Weights of a small transformer language model.
Size: width 256, 2 heads of 128 (1 for keys and values), 11.9M parameters.
Training: a variant of Muon for these matrices, 269M tokens, 8198 steps.
Each number is 128 + 32 x the weight over its row's rms, rounded and kept within 0 to 255. Layers, rows and columns count from 0. Numbers have three digits each. The size before them is the row's rms in percent of the matrix's.

# gate: layer 7 MLP gate, 1024x256, rms 0.0644, rows 777-794, columns 0-255
# up: layer 7 MLP up, 1024x256, rms 0.0662, rows 777-794, columns 0-255
# down: layer 7 MLP down (transposed), 1024x256, rms 0.0224, rows 777-794, columns 0-255
gate777 096:094165194161149117111115104193088101143154060096158158086183073186149102130097164151079124151122189116093185130123113141093178139109090097137092108137138107080125123116102141169158108125142133204143119054160120145131125091083116084143097149128111083091112069111114105137147066169138120111124131171130109176136130081178116098084106115143165144132097165118087078093181120155182115179153144118108112133154084166171180152107137100133095129102116121154143183117112156109129095120132153109152116140131137159110109143123095094097145145098111127128137150101187096163193110142132134105090178111156104187125109194139185097077170105132143121175044153106120146073047098113132176147124147113093122191094175221145151100122141100164107161122129137143106076166137129138141077057175153
up777 098:134115145105110140186151143142135137139109152167098185125143145110153146145153138110120174103106122099118134175080148110145119126131148099090115129107104167080071116148137165127156166175154101143114132133122155114125159164181099164126161101143103176133142137134170142189113124128085085136143137152149138119111105135142045144134158140108127101139156136154082140089129120101098099132135103116112114076118151111044039045161172136118187098142118119216110069141092098112166143157150075136095125098069138129123166117081144111099127124089159135107128058102116195110092125122043173020153098150138169116177067115105109143148108126169088129086132116177152160130119075133093101127089109147107134095160133052068091153138114085172133127140149134115093147071066153113038184173149172
down777 098:148112138145144103069152136127102167172164157151120086143130217134167189141182142156118074147093154123133088134124140108165102154158132102158073095166137154127148114171155139160181126150117102128139156075122169127141156119133108133132126130132098093064126074127095114177151183092163107102124114108122118108093204118115206181091097112104120136143156111152114149110177063143150112169145159058148134138075153137205140171145096123128154112140122120061109128175130104132165124188127109139208065137136098115113157141127078144142085088170112093149127107174083125058176152114116077128089086062172111087129134126159148124138120152125142164176078163140146148118081141148219089082159148127123064178109071143152141086140165133150201184104141110111117146177096087131158092117123109
gate778 106:142066106080134185124110139104154124132082137069103110115105173108099105165153144128151090129098133117166019117141162090095171078080170120169094122155075131124116122178105112099115165104142123146133143180097160128146113152115088116128138083118108151028112135109114122146103098119115180101146100074167154111107152120111109111194094166196186085142094109084059166184152190089094189145138153119076125123150146183162175145111163171164106156161136144146106151142086128114166137094120132119171131099167183100124097131162111126135133127072136123142163113139102107095125132219083116097131134114165142194109113102133098125159202127137118050069195130161105089145144091170149126125148081066145139113099106138101116139121139165117124111155146105167133191108100189130131116076097145
up778 103:194147139131104076135127119196073146112151156124138154143129125115127074062091150050210085135170083133160111132163046159140132170204135140147113146095131102076114114088091186163122156140148177147186131111132088163141141133146168147121146122180098151161102157124138178177125153142117165142076223112159116155093106174073094124086149140123100112146123101139141107106104104195080137076113154103155115119061113142157111154091104154124150147159157162130165089164155157170141079097125160142204204141138144166108206142066045117102131151127102076135141138143112117146137132124162114115131127153134124133085088136120095136158107208100109120171083090126141135084127146126100119128142162176087068121124113152137120069133109094126109090042131126128141147122131124142117098101139108
down778 104:101084100089151122102110114069093141138137085141076077129118179117143140140114117137175115082095143112109118084120187111137131084114114121141078119106120147051151161129092093102056117084102072092130091108185070103129122110164129146115116127132177121114121067138078160148051155086112122105139123145113152144084147078163141109095109154129118123168104097146078169123128132144115081193114111059105120141179153152120102084074173105149108113142157129091102153102095134053165116133120136088179131082132083145084100143113112149156240143087110166102126172236127106100109104145151168136106126140145123153117130143160136130146120133141145095085129121116167116172136103176212094136123171109104139128154135143113119147155134080097102100191100198126115206138136145178055183161153112
gate779 098:092099102115153203099083149139097118125157145205157138121154083095130197132088129110148169139155121107158093113056186138150124128136129116144141085149121123164136097062143154192165167119184111176120090177106197086147123091134078104114127145140158146106133154155153071146121169126187179155140180122123109132168196127116177089191134164117109116134109091177090126127183074126130153149144164088077070100124041148115161156064120106114155205089119080105159141153143116124123152185176099109120109107091177136116155178129114128114106111070154095195149143160140125115127159148188160079101129099101091152121131087116123099153155093140129145138090183126110124139107116185135115107090120152141149139155115127107084112139166079189134090146163135110171060073169117161140107132115168
up779 095:154093076141121098169105060150090091137109105130138179156104123076076128101098132188125138111121092176153146120179170152115064056084137162108177128163142121124146125140112121164065166155149126102120074123141098132144107118137144118145105126087084098110144208106140144151200124094141158165070117144171132189140120161091149077179123144136162125168113129062130107089096092115137110082124093125181140150098126126119133129164163124116111117139134133162191071109114108168118098092120053136115156148124142171168143170137109100076110074087125118162106150140152141136150171164137068157134103115135099110172125134126198092158120118089141187096110115158135064107019148157077110185134105107149129134085096133090122096148062115129132139106083142188139110175149105168066182129079190
down779 098:148199122162130126144138145123182085097144179115134095124146169170119121063144022100129102117143159140128178094076122102185193163093118118125181140125114141170135153179123159095095093101121094148108134168144142161077116121102084098165161116114154111137042039095129107143150151123122160156175093120149184106128064181194118145080119104140111186121112155118150124149176097141140144156128095142163089091115145101131110078150089150123173122143169114152130109149173111153153175078110180145208137110090132067189170077157094128149119143079101170168104125085111119083115116146126061218120101130098142153127111089150141167105091106117129103161177120159135150091142171127137121129144175093159136116125087165157116114187144158128116101183085120146120146153107145094135073112073113
gate780 096:112126162113107072083162076138114102162092123132147184077063109109159164154145171190151119121103100109122146165160129087094091170128167190123101139144169117163143152147155084085132162128161136124119151173147138145178077139079137102119150089156116154125123213070170136153151129117051118102125140155119121116168147150117132108170099118138129134144112103180130125103103099117071066149135123125170107138178111160108105180067162153151171084130141085132126114185152089082161212190126154089101192121127095137137152098146141127073167074131132081133187144089085104057153159135170103148123098093079110181104049143119137114140115148168039121144118142106144145176078129156137111107122106112132162132133172153095191154075103162090106143109102165144136142163159191113102150107082142
up780 098:102143141127132159150126122165104157124127099162090168151154087131115108179081138150088150192132112166141163087151193110122097074073087124133120120057110163168168114127133026115172176161118081135106085108156103089156182146184093149102165131096125111102066085127069164162140118158029167155195110134131192116105128116110120126152102107158112120155144145042099154177147111131148134102133112083122103090164115136127136138119114062148139116077145167154080090080155078156137095142094122099129116157128185138109121126103144117112053107142047173101160167097120093130085142158091118142117138127145093149119124132139138085121156118126133151118080111142116126138081134135178197087105095089114144065159163143152137104158072123119156170135178172154094068100110106138105098123094050
down780 095:112195098115072108095167085151178107144149103135099184147163098116120147142165148117146087098102161139086169120143095107101108093091135135114132132159124113151115167118149126154126122116170067113095103167242131126180148144113153135092102095075172125125121125112133191148175116084056199190143178122178130150133161125093151123185114135111116104132047111120114117147137079132097092117102110125156163176165103114146105114081108138150148151160146072146091101172168098118162186173126152114107099186152101130087191144079123146084208126141102051127162073072099143095110147162108154168169132153116159163136142100079151113155119114160111165121117166157143134152133072148146153076143102138159101081178146157118113082098076093105073138163160119155163093115137161121184103078093116
gate781 100:140109104102116140180062119074158115126184121105160127191185155117196072103165128170124139095171168141140125085071127143123165097087164095135059145147129172113151127098120141172109084177167166162093122096137061105230103177118086122149152161114136104107084114130139105192103158191157128131095115119096134149123173112129123060170099154135144129095093105165122095134122174131146128133142099140080117167112074110116141070162156141129221113100110128124169113116133088123189134150149120130088169144107095075143108086163147142107137125079132196139112168140096171173157136103134161118131129169110097143154122098074150120127104102148100069137098096095070138132128152090093074103188089175177113111167136099134114092167162094150129152083139087188138154123131070090154163091161153
up781 096:096171085126121085073086120112165116108142114139150099167138118094110135125145099116113171123151047166116107090133137059082175112111137095119100139140107176089133152174126124179100127054112190143127201083110079134116140130181123186182124156082143081195174140070126126114116156137171116096125118113091085109165140094144125134056144100111129100101137146175128181123102131178177132149132131098126145091129150095139103144133090110174169094126150107125164125145089188154189134088090171144127130141094095073181173145149171130077125086180103114126109131121129126206164168116113153097105150112116178153091082050152117114149203100093097156166141149129127070112113149190134167095110118063129128153145139165139155145073166161177088087122159145147153130180168119148144185121144079
down781 099:152095157111060145113111166125116173110072123223127152072099153191107170126133185157128103132057118051168129116110198158137147093136148123097078120127139100145140098132105117112119099082115121104132134137144168105141114157091174103164104157106105164157091137069120156117089124149069125142165136141120145129128145072161136055147100118167164117095100206119140137114103137141153110104134170097165127162163107159131089087118212119120090134118197133119149151192125119099168128122129134157169144120157161139153178127135147135145149096168153120086120098157089201151120084181103169114121102132099119154116124227157145143155070113108091124115117094047102126101164132165189143106124154115158068082089128066145202083116108124054151140090116118100087135103130164107115144088131177
gate782 106:107176162144104100135147150181157131126141086084124087071118145154166144074149117131116098139144095170150133121154164142141086093124168180158154143147169179078115156107169137092136093139104143043089111210151071080097092125121111162150104117101133186211111161138107104093101097108169110166174108106137132146136151142098121135134152075087070100098125122127227104076170096133148098143167106116120104109154080113104134133132154144101146123155143119119159107135106164107233185138188175147156159162134143104137092114173125133105108130143123130153127124102186171167132095134146095136139160155106141139187113076153112109164160106096121144198162142096136147121154130090223127107119086156184205096120105190101149074110168124170155128063163110115104103103163082117087137117098119
up782 103:133125128118174156108121104072132137116105150136178116154120122146115136164048100138107165160131075092118095098146099149140096078100157114153145080160162094103133106122159050186064119103130102095133123123087143172136162137159104128095110067139163100102078111171120157112136117129173138111132107120168129114080150131189130138137086086110141152155124138152124064104136096134121074148067130186103141185133137156117116013159120117076139116143121098076108195148103105121133077187164149151141133163150176175162097140160135104108148158087097136182147136098154112064158205111137153062190104139153140084114163133105176165077102128103168159102147099134069124094194120071096106076146157192132124103102156109153139152124112116142158129118136072195123205156117143164096112096153098
down782 102:165115122217159134112179122086198089118163096114144129153160191210110088178176111129153133156168120133152115149139154091101136133104151140133108104133077132087180155148129146090102149133118091125140134143176181140168127176083118110183142117099131109124166051127101129109136096087186166100136137167169192136136099145166155111113094098135102082138094131164084073154115115101129169092143147110147127119068168166099202128136121134128150146190147153128166099139104086078149132170156153144124160126131091067156134152147164124133135164163112151156139088147136089165097087113098113097115068168124129094106091113100101135115119182111136145230127106138127160103184112122115106144136133070093094123153137112151073110134178160045166109153100088091081132214110220125092154151099115
gate783 101:112127120143122145072143092169112190155133112159182177175124123067155113088100170166138166146140146157174137094192096119136117199174089118157176167073145054161107144127142134106139149121112105094135161125136098111089068095083156119137116160155109158141137134176127152160087087128082108074167079114141102081175098144117132140112064125127059149121190087072119139112144095124095113156166132175124130112176116121200150089118164080179106146093099129070125167121092117141136127109107187128155131110158133202116061066155095113133125142120129132130149163124123098149147136140113160134172174150141116119154070091185167147171081153179087137140101152188058177084155186087179089171125141164141124096154139187149121117180107125178150093153158141133137154086122142132157133166128081
up783 096:151195121053140117117116146177090184186130100098177151173100054174126137192088177105146056113127101146132150117158104152144123189152113131099139160116058101137140153170142064103099127069117162146149095086137132147135114105087093106182133087090133103165145139089157142112087115122182144106180111127106108109125110111124105124130099171097122101119122101111122165122106128112083166130140113172121129077107108122133144145114082094118165101104083113124161087062163088156153125145152051099154151113188118101146109157240173104175085106155082058128093143176099136145108137084149119090118140114111141148091131101155112141137122121145163081159062130075136134119118102169151118110137208096149158108095107151218097126107128075154079153121154094083125130109163142171170129145180170
down783 100:152065129124101054109120178080136109118087126161126110144110129135105115129106153149107155153201212079050114182131084142113165148096124103092127089138103113102099104121127151126097096111138128126120099145152106103066146157128131147126118154194157144148154113175177120142171039172119122171112107193174149143109064145105118130151106047082100165158155156131108100134122153074156170084176170149176141156083136160132183167200158093187085108074164147077163138152160132144169098102120120168158156161073110134117150132177157158095178140120073146177181167127147118115152150189087116134083082110131125165093159126123139110122160131112122112112115113144107145050162124164129072203129088107125141107160178119094172107081167124110142139095081145113102112104142150171128120141156130
gate784 098:111103100154200135133182112180112143188115131155108158162081203144180100161164054102116089093131172110183134161141097157140141065097140145108185098138168137114126141100160077209101147131131108152095151149098142147130159147142195090095147143071145146164057082114097122197122088090203114103068157172090173146160144177099173124080166149093092105125156097144069129100109175136150114118139149141144115176139192081102100166081112148135146092116127106133115152099103070150143113142103156117149129108143146213101100139156136136045141174206105143155128134124125069094110145137102091167180150130156141134116131104102172143171109138087107105104109098095084112164132109069120140125096081106162112124115076142143110148101173126127103123064087096134113129141120123143104150148130175
up784 101:090146155108175081120146169106160125114157102147087181149116052105132121146175152142065080105103118181102158146084084134083151104187149129100147097087133153108163201166106119137190126097071143161116137113128123114140020116109150135170093154164125113132098137067158106126107132149219101105142109153124097123058122101112096128124106162159130138151142115121098096138167166158159126132128199138100141127157153139130087136088173089113191193077161170106174053191173149104095095158148192106143177133090135090149103104123107105128081133115128110142121149096085137118178156174137110129076170124132177107062109139134154112091077085132106147091071085114157103110152073153130089166154106146124136085160150133110151128143085152210137107154116104070097118112141120121093136111077124
down784 101:138127114150127208164141126113139112158106162097129145077115092140134109137099141105170148184171100132156094041144112146161166182069142194137137130101156118193100121069114129120105161102117123082183096107123137170085118117160171090157114173116129158122181173112087085161056136164093136075098157115173112144163088149217077119146116241080152152149089154114178100068067107114115119121167129083132107128102140141114127140157216119116107162154075132142093146151141099129120120147097120163157116134126160144154113171136079159120170194175132131063134109136110126127137126142133113117083076120131153106165076178124094139146156105128142122079118132120129101119186140131175142144082102083170129134128160179075099154164131160146116123153059168157134121177134093176074128101121093
gate785 099:105112155095137132141136149082133148142123079110132129129091149105086157130155202152180122116129159114131187116123097112128149097105122092139047172111056134102183166073104128106136140157109070098099142063176145109095156155146140178118131142104143094157145138161097163129138208164125138174102139104149131134107115157137123131116151120126082156129115120166146085060141038132128077175137117116183128122172138145125154204130081200130105154132109166118170085153116116112201112138143088175150147111167129165132158100134230134147120168103154095149111121166139197134093145142129141182065118143159195094176194124102181101144191141076168164147176135123146128150133147133098086089082136156156168080105173144082119194132077121132134125151128144156154119107121154131195109172158146
up785 092:215173126120142133134187158069203159153140152143153132172101147124199148117138173102154106183191082166176101092136136105073071160149141141092081174174145101102088102149074137158139110122137223094113118099078150128100126058100187110169071113086176111074127093142157121147163159108135191099150097106148086057151158087168107159094125115094128139163158154087133065185122117052098167159116114097082159132123118147144135166109079075112121131101111165116095143159138147141128101103044150094114118159082178125135134168129165131144117118120090105171112101138114102146100102180170160127139145085157135134128105147137115117152110181163108134180123174098203116140104092153145090117140149157135122081158109142100134109098154106113139197152140138116109124146121073151139132152131160
down785 095:130101161054143143199113082172164116162152091124123114168123136088142126127111120065105162098145143091141161065118181104057133143079100117126172126174168102012140110116150104104125121086107145168179124138127137161138148108124063132116123159164045137102157199100173120071077117146175135100114091072105120181115145156123118101116136105091152167108131110135124173154089186165094141116081102023106111120087173140131133141164117113141094112093095182130122091126172123191082169156111132155090173143090070122178123096158136123135163167110090166112122172112118089081102149112122148177132199116169125174138126108128078113113149116097121114107145129102052157118084090170133185127119112145077074093080122106143133111135139116137089090124156094092122105117118144120135160110136166
gate786 093:104220166083131099126122092164112114129111116116116136161186116092157139116074119073142125182188183140147144092156168146152125127150176137143129156125102169142135137140096174209133145204060116106127156092126114134128090120163112127112097124115170122109074159138197161163072106165121173093147167202131097178124115095170123144162094085156109181127166164102159162122136103186104161171120155213150121145120159113138112143062173107080141143167103185135147146147184155137195122119073117111139106123097114096138059091146129120118093115111126159121126111119069159121120131188163121124111127088109113181142041122176165143108098182116075107165079115152103197183154174077130101115145128128160166133147144098168143128159145148144103082153131109129102119165066141151147086117153113
up786 093:109127091107081158139139138081113129100126112090115094109081091132118090136069130128101138110112169047052096062079148116135053149197143126114136127161140123147113122150137148185116085119099095144128128106152150127054177133127122114065124129056156078077175142121119181142101156163067148123093139183110141138171155120124097152130106102108125120101126139113137172148155119170152156145138157146126090139167113109109131120164114110104176109152146083080162122166172131125129165130141138098123138138139069149226088168064092158179183094135110133085097096076172148102145088178179100086182113072110196131129123113137112124158098138095102075089219085151125169116174087088101162094110115146140179147157115158105093083120158107143142122161158114156089100109072177173148143107096140
down786 098:128168098125129160083118136147173163082161166086095136102162130193085125227130125116129124157140121158157123088145130155157132133094155092108120139107153122199143116096129120109068155113131117121175165152094125167086100076121151106162105092101142146129116110137143154140090142088153171115107124132153082093079110076177145099144106098114138173150133166108144162128089103170095154122108112097143177088135071106162142164134109091096052070155096132112129161115098142178139152207090115124061083115094111163100141103141138205109153117221145195139099158189183058121116108129155145165115119149104146129165095149204106140088157097106133143079092098092076132148085131109107077126110110111176174135121138098099186138150092175078126139118187136159126210168117089125173170136141127
gate787 099:146092068132090154161137149135121155116125108128166177068137110151130087117140159162136084061109137138075163158103094129137172105133135123147150137145103148161138108120133131157105063104135127143066156073131084091112109131076134111092173104177141146120102160205058129111138117159160109109125094153155109145154088158084141194141135133114111113065144137177155108149151085078149133148150122121202125133101111165097035128180156127139191099170105095151107151100114152143204158166170066097150122121102074152149155101118138171177140148151196077146128159146137166099043180130126097129127093146099187123115139102169113077123152102110100149087140155141119158147143151083104089149100120088157175178165083122128081211155083100165118192161163149134129138127084055134111129108141088
up787 098:106144119110123071098138144115086161153159169124142078141158161078157139119112060138074141153149100127136193138152173120134109165103132092114124094116127143085098042083085119107134197175128156077150077188122138059097169113139075086113126033106079082140108101103159127104086117134148141181123118141133142118127137148089050086100110121110131178127122210063111125078128186069126158129170122118092149146132142100145194126060121092105120119125059107127096071148089147118109105123093193151109123151136145043115132130140076137085096095107095158076153135094098129183162138096134132141101148148112113187191126135154139078081130123104141126116088168097137142117068165091122068150119154112066138117122117103132168053116119161142125118107138123122127151136126102140134083124177146
down787 101:145138139160163114070108144141123144104095113137126152141128109072188106155176106136146127183130102076186080125107139087089099146122097102128104141180124097105120117187151179112179177117122139105164081168093163100178118133112016153151058130114119184129135132137173115100167069064127129112118157127115098128115136103080068114150131101152137145054149129098157189123148123123121161075101152115082150118096135148113174133101106075095088165142167131098135114140149063158064142113163140111105132138076142104148126188088116152115170137074135080084133128113093125112139081121160143096194131150125064205163112083109130057148103186139111205157137152148084083142180145192113150138218127135139133135153126166200088106143098100106147140113128123112116115142119149177117148151115130
gate788 097:148114153216106175132138077117142102107119094132099155112152161137139136161128138115179191082097204135126109148123133140153076174128182135110098100118160106081145103062103155201090154141174136168167065211099126108110167153127115153098120088171149108130134107144127127170134112133179119114112133114122135146153147165206139081177128126133115040172156127163119126144084077095196127107080099147129127126088175143136065163149121122152153062175143115204126120136161138139192111129134106113115146148162194130160065105138131190152165096174127153099031177134108134083148112119142211086146151142113058125141119155102147098124099112093114089088158148090118146157124141131146150100097161204141094131166136141108122152157174096102109148126105142162121115071132142120092122093136111
up788 099:192156083126125169095075092119145096127159164171118086121120057128169132115122158140107135177121139182120187186154106063140173086092108179164142109102139150078147142197074168102141106149068116070134109142169118168101164151111143125078080107144113133191118091164127134055116107174164124156157120159161125133062101161113125150198139152109189169133109170119133145088135181191119148097171078122089108103156107110103126078043102152150132136176098096124203107112091187160180107105117178161075131095129116134089138153126155096143105128113113145164134083092153143115116161153118140109124129077109076186108115126124135119121081086168096136160168130120120100100155135082202095167173130089168092131102085147090109087124143107095140144105134179094150129164119133136137154149093156
down788 100:077123149143132033180116122184115164170124132150151066140137101175100075120145113120194120127124147156180108138113142134177128152101139112151127178146115181141159139098150121159165126104173117107128114112129109133201195165060183138094098129124123121126090193115134176117137154108066139156124100157062128160092172067154144067155135097115114104143115112141121144192095029142144184099105098145181143100180132062151092126109144155159112132073113106098097180152138099091194130152130159141207142105170166124092114119144084121166169105131110100096146187065127122117110081157146096097128114170131161097176070099112134107134085155154159128093093101128162148146143184133085164111172132111135124085068078103139085153111147114154165136148172127177111160103160123129173117125093124
gate789 101:116093170105111060136133092137114145092171174127105094115135142096123124140120128107166077109140127077110108133133091143110107101094163146149120122124113094119151133127105100147164095145152191027083125151196139107102135149138170121181158105128155148190086123136133141096100159144057145133159151101097175070101153076163138137085162120148172132131148129150154125076143096156111113139099126083159135127073106113113084101158076145104203165073118120119137130111110136160077211161116151119130145151213090143056167096136149138172127121132127075046118147154133135075089093157127110154184179169106150159120091140127147114112145092146172080134144080118101145084168116091151161134145080110135106129101180077215193138103117157126154123081130117113116115140088144063196081057123122
up789 101:211111129160124103164067084139135103139139137115162077132118121156174116167129145080169121076081161081152081132224122144111124177135086149103112123133157100127130137161120142183175103114149135154133119082144117127152088132143061072164173153059131096122146136126199093078084093119069145126153119132147129150142214172120132087138122138098187135120093128139137164105089116114175108108134115146119131104140146130149072133104178100110175141094166111193133179093081086170147073136125155145107110141137160174186156117102165075165204133107112143164154131083105174096112165080091151185152127076119165139149162075097150092152106126155132111153108147154118117139143138096126126124164147123085130126207170152127130118135072139113039114112116109105096214109124118142187189118138112
down789 100:147130168163087155117104116134119168166144097130064128129100109100145166144174129199114178100120159085128099109127146114117113075103117139095045112145153101135129118149206060107125144089093104167145122146190127159111151154146075123145139161157154125183107123100091191195073163131118153128089136129101137132154085109105136133123117118066080163153137099104115123132143161181163095137129143118114093093101173182127107137137134137112170165151106140144182116118135110131164139051117183147149072080043145130160076097094115160097128220116092125173136120200119137127164142107124160129157103106134178112124110141102146145171116095132098149159097065132117134086169122115104120123071143103098083101169158124133184138171214196185107082125077165198118113088088152126139061140133126
gate790 099:086152142159129134145078126142145096173163121092132096110124114131098088097128127127090134186131118084182184083136079131065152151037131196130116157121090060125079135117120109167107109153151109126145145162085145137118135109158126124150095130172109108112157103097079150133075158096174121110111187169124152073134102071144118109150132093124126144063133132142128107132110136193177066099164175132152126133111111094136077125153121184050127160137115116174078117143125197133165089179176160147159085116213118094124139222098069133161120171171165109106162135167140127100100121141175108144120165106108098176146177100156111122147159173057131216143123134119105156142145145117106168145153154089170144086113121188112107083097107110090147098145150132173162138154134102146155198168107126
up790 098:126112132118095107149166078113135084154065149099074159089089121120140097160106079153131136148084113055177152145150123119085088136171088121105129147131127177148149068125152108066145134159148137108101088105115151197107241091112174196141133102130209150129132111135173122161077167181096117174149141143122134145138117133129100166179134145129110217130092106051139078122074147158100087147112059156161055130139078083103134148124072160119139184112086128139176116111117139093097148129138158147074127146135125107148146092088122106126112148121132115146160144132160064041073149070131078132145097134079131087192140143135133165146133145144121065075167156093094179130111152083115140065114167163122091083095111100122125107122127134153085108155100145105124156112128146136112117153134095
down790 101:127091111189110159109170149139126134169080107133065181206163110198189164100074067052122095164141122122131161120193137111107164072151177092168148098115127115119115135114183137148125189082091059098122091102152189052151101096149107180095114124100158046129113133132133102159119149156100148139155128111102162129122095093112097146090152151134121157111118118143101082104140117122147083121088138171127149096092119115159146141183145098081112154096135172092155127136129147132084118151056120138145107183117173126154078142149135141125105066114085139148142139143128190148108103125141091179135146102178130110140092115170089180147141114184132113082089152131091199147008117093159118122099094131115091077111121055113138151106132153104123150132124086114122135081113165099153159120099103
gate791 101:058139087109195152145221049080083139043054131095147133167142156153063117162147036116121091148174104158123113104105123145132128105159113105098138137091178148133156091093160190127096126084148099098141112153117161132128136109138089171110121187065107135107131166184145124083165146150069103119096146137088219127089161159188087178115081133142098090177108087173101132189136116124159175137100060102121122115142135075129147153101085121126120156103138128203127190119145113122093147113153172140067150138090117215102158117176115107148155158112141118110138136090164109158130108177098108124160148123168131136158152185108138124123103132107113118081113142134091146123138129072090123124136116168174115100133119099144105140097127112182066145095126147119148103165138164134118153095144136
up791 101:097112158093092174170137169053191093104119201137153123149085160164067147149175083113131097130132089119126093167101166073088112126143161183133161100103173167124111137113142139094117135082137075165162153132138125107170100119146127203143139124127104180151141160186112116094165130129109117093040085087131137113082158155140116141123065091149137186179171159182136135134130113079128098102111109118131190158101167131172135110128113181102086136128119070160119187207117109141124129147102142092139162122074138190122071178145114144153090120100114150149195173122090118104093154181117125076124120122175135126149112175122123133129076151160089060131184136133155174052140147141133156142144133160090120123115144167182103117177113162144091161097106166126146084064118121174119141110138078
down791 099:159128151166096146069102134074098148199125096144131097034070127155183136124132124174110165200124115116153127126093145096159155153127139171041114164088136136075157108111082092057128128165114166090124164135117178116148087098096122165115127185124138132095123118142112136114157110133103116129090109099114175108141146188144159118153141086103057198128109134079186085085082110166125129148097198078149121151088110151130141133077129094181112096177092088133096180129133074148113161184137151114164140136153107085172109101195078145074128089087170186121125150125121157126115116143092200127146159141083119123115105131128127147141152158070141115114062127120103038125097104129170122099178173111144152139147113140166130187168102209109124121145134073124128135131121099110145113132107143
gate792 097:169084202139165099131183094138099175095114155081142137148132136164144142126139152079108122096138081192130140156139086177135087122115145066118120107131160110163126152119200116109139121103120063151130150083051177104121115108078143111140072147109114121144110146106070176141151102060097153144160197140099174113102071148155148128139166126138072203134111117160166144104134136158151109135047173159151090156148156160115080135167137133094073095127111107167167097176135105051126109139071103095129154119155139087127118166149086159131118133134152123130096142126105150097115144122097123102165117142108177125153114123137128162182152094132147165100165188077095141152178137132095186137099122103183135161175138167140163122151189091114154037152144115159076152148171160045107148054135121
up792 101:154117117123093099170138146117159090122143106139166123098128102180120136197133151094096070112197126126171150085136156102122172162150127126133105090116100134116118157145140099167187170162100149108144189086110126171154089144062071199145108147119162163157117110172124156117076148138150104148138170055134132181159105043126092142156083131137143103176094139182036149130118151116082147202119135110105124123150079095191156094151119129113098118145134096123141153159157129120159090158107126116142136096146111122125128194087092137146163130071151105106100104109085046146105117112067115103148169124159131161094103188105111121066104130118068115154121137156090138133132078147102207137172099099132138133080191173104058149051161118183140181131139124143115102133100150175132141078158118
down792 096:146143128099147104120146187164099128076117082141064157102131135196134124067133110125115181098086152129154140148140096102108060157127126132131132145104126180137106074118184119133119110148171109105050134134151056132140128094068143114093108187135084144149129123166098110077158090120124131142147147129143118053149137097126190129140211136083098147136177147104102058103103129084188063113136169163139121148117174126111153115168107116140093105169107148156184130143063089152122127150144082138135130136140129121132099167159118086171149184107160188132110129116149220112120128155143115102168131121126157152115105091057055204207121087160129128130091135155146177116088135089086124104119187103104125058175150128194117116139104176170147098068133136117105183129118105077139127136123155
gate793 093:145146148112094089120106147130126077155147124137117168184163083098126109148152137041132139124075140137170129142095103138081115080122195089159194078152129123132066117085102099151158174124085043140134123111176159081193138150108160102084140118095065093153170137143078121108138148173096122123109069152103086160097141091172085097141109150113132133152093149125122183127092133105070132164106114157060137121169115121097073083132107184136180147126171144218099117121161157074112130138137066106079103136104107180156120145123127153107172117112097068122071014107119135197131125139104092130083117131133145146134111134136154140139116179115101076099148177129109133087074133137141128139123101141156148119165165085143074140172147130134105172106158130103156065178150135081159136117171132
up793 092:083096130128198167150097161118194159116129155077112178185098167125164111148181163141099094152155057112067185106124112217123112097177149102145149184134141118109159176195128172130140152146166102136090096092166116112096098143127093132118159159141165098102104124118132077166146108140102071170126119112075096146072154102153088095107116138114111114156123150107109077104157151137196074165078101164096164121160109128118150130074121077127101159119162099157109116099156194104119166129102138117187120127138142155106083136075062117127094157089166127184113095092186178148169065120144107137155113112184126105155078162089169129146099161108079093103158083142153148140157123121144110056123136063089151106176134095096067137157178141141132169116120126124106189147134139120133158083141123
down793 082:157127104169067136090121121106107139167178140167090151035155054168129167165119083097108111079149098102174102134141110125197155122097140099128136179137125121035108088114145098130127134128129175118122141126086131139127111133176185095109212146138137159162148030151093100091078137072094080145100118169135140069143217156105206145167147162196141185154188128123184167157158135079119131111142142092151155165135164121121146098122107143115140093122119158174131144128134134161099115088125101136048106120080146102134112170135163166085155125169131108132155163147099136103115146132136114145114100143092125091108185089213111110115121118141202119180127148088130069137104119127092128105147183174139128133091107129119176159134126122144146165157115097127140098182146073121160120130109163
gate794 102:118090113146170181122103120147130104065102162202129099154063107166174165135148128127144114168103144144134099121165089166129133151148151158158139096145122125186176153125167168165129126104156094089160160143150151122110169107120203096139091156176094117160145087165131124117162166127186161124159092094184180123181152123140092143095140107094091175128173131182150077148150146163097089152150166123117078140163145169139164130163096119121094169133099148141081164112115088143127115161095111063149156118162117084086053116148106112084150103078162128184217116110106139118112152156120080133150143080103109114073184092130105101120106090169148120144164122127144092133137093195086135121197085142138125076104188142174155084065143103122097174142099113143093111167130101078160133131225087
up794 101:117112114147066139108139176133112115137108160116142115156113131093093121118189182093153185125153131152090089095060182148082112125071079084118128137149123138086134125154119132109095080106186162149092130133067109129062157105090126133129120139092135174132148079137133103127162123046146107145127126146123163235140156127108128138144120140180114069087126171199078123071168163142115119138122127132062084125127095180151188128146152159143108223126117222100162097090128135122119162181116093123127173109171152091132140105121181121155096114131145104124109166178100095121089120097128073179131089123073119104112148078077159174124142057136084152172075098133167179103102131136117133165116127164148140097159104166129151067173082143125197169109111130138117147113162116129160152098146109
down794 102:143139099116125152073161131167182114104142123144054041161160058104118175154115097131126141129102161076163141090152126131156090130047157104183057158179154095151171064138152133119138152177232158100126105128161080150126087173066161147136126088095106100065116107135135109110150103179188134152122128151087176108092095120124124129145094134162163107122140078181105103131120088161095130089163079179079098127133129173108124084131165130173152123090107127181162107125112150119164144106106106135093151110151063168131149106145130144134136073114130178151183101109173158059178109115175117090133130157188050095125098091142124129166144111157170115148150162119177115193107102162133136059117109110091100148120185091101129132106150092150139151123134160126157120174102118102113112143114146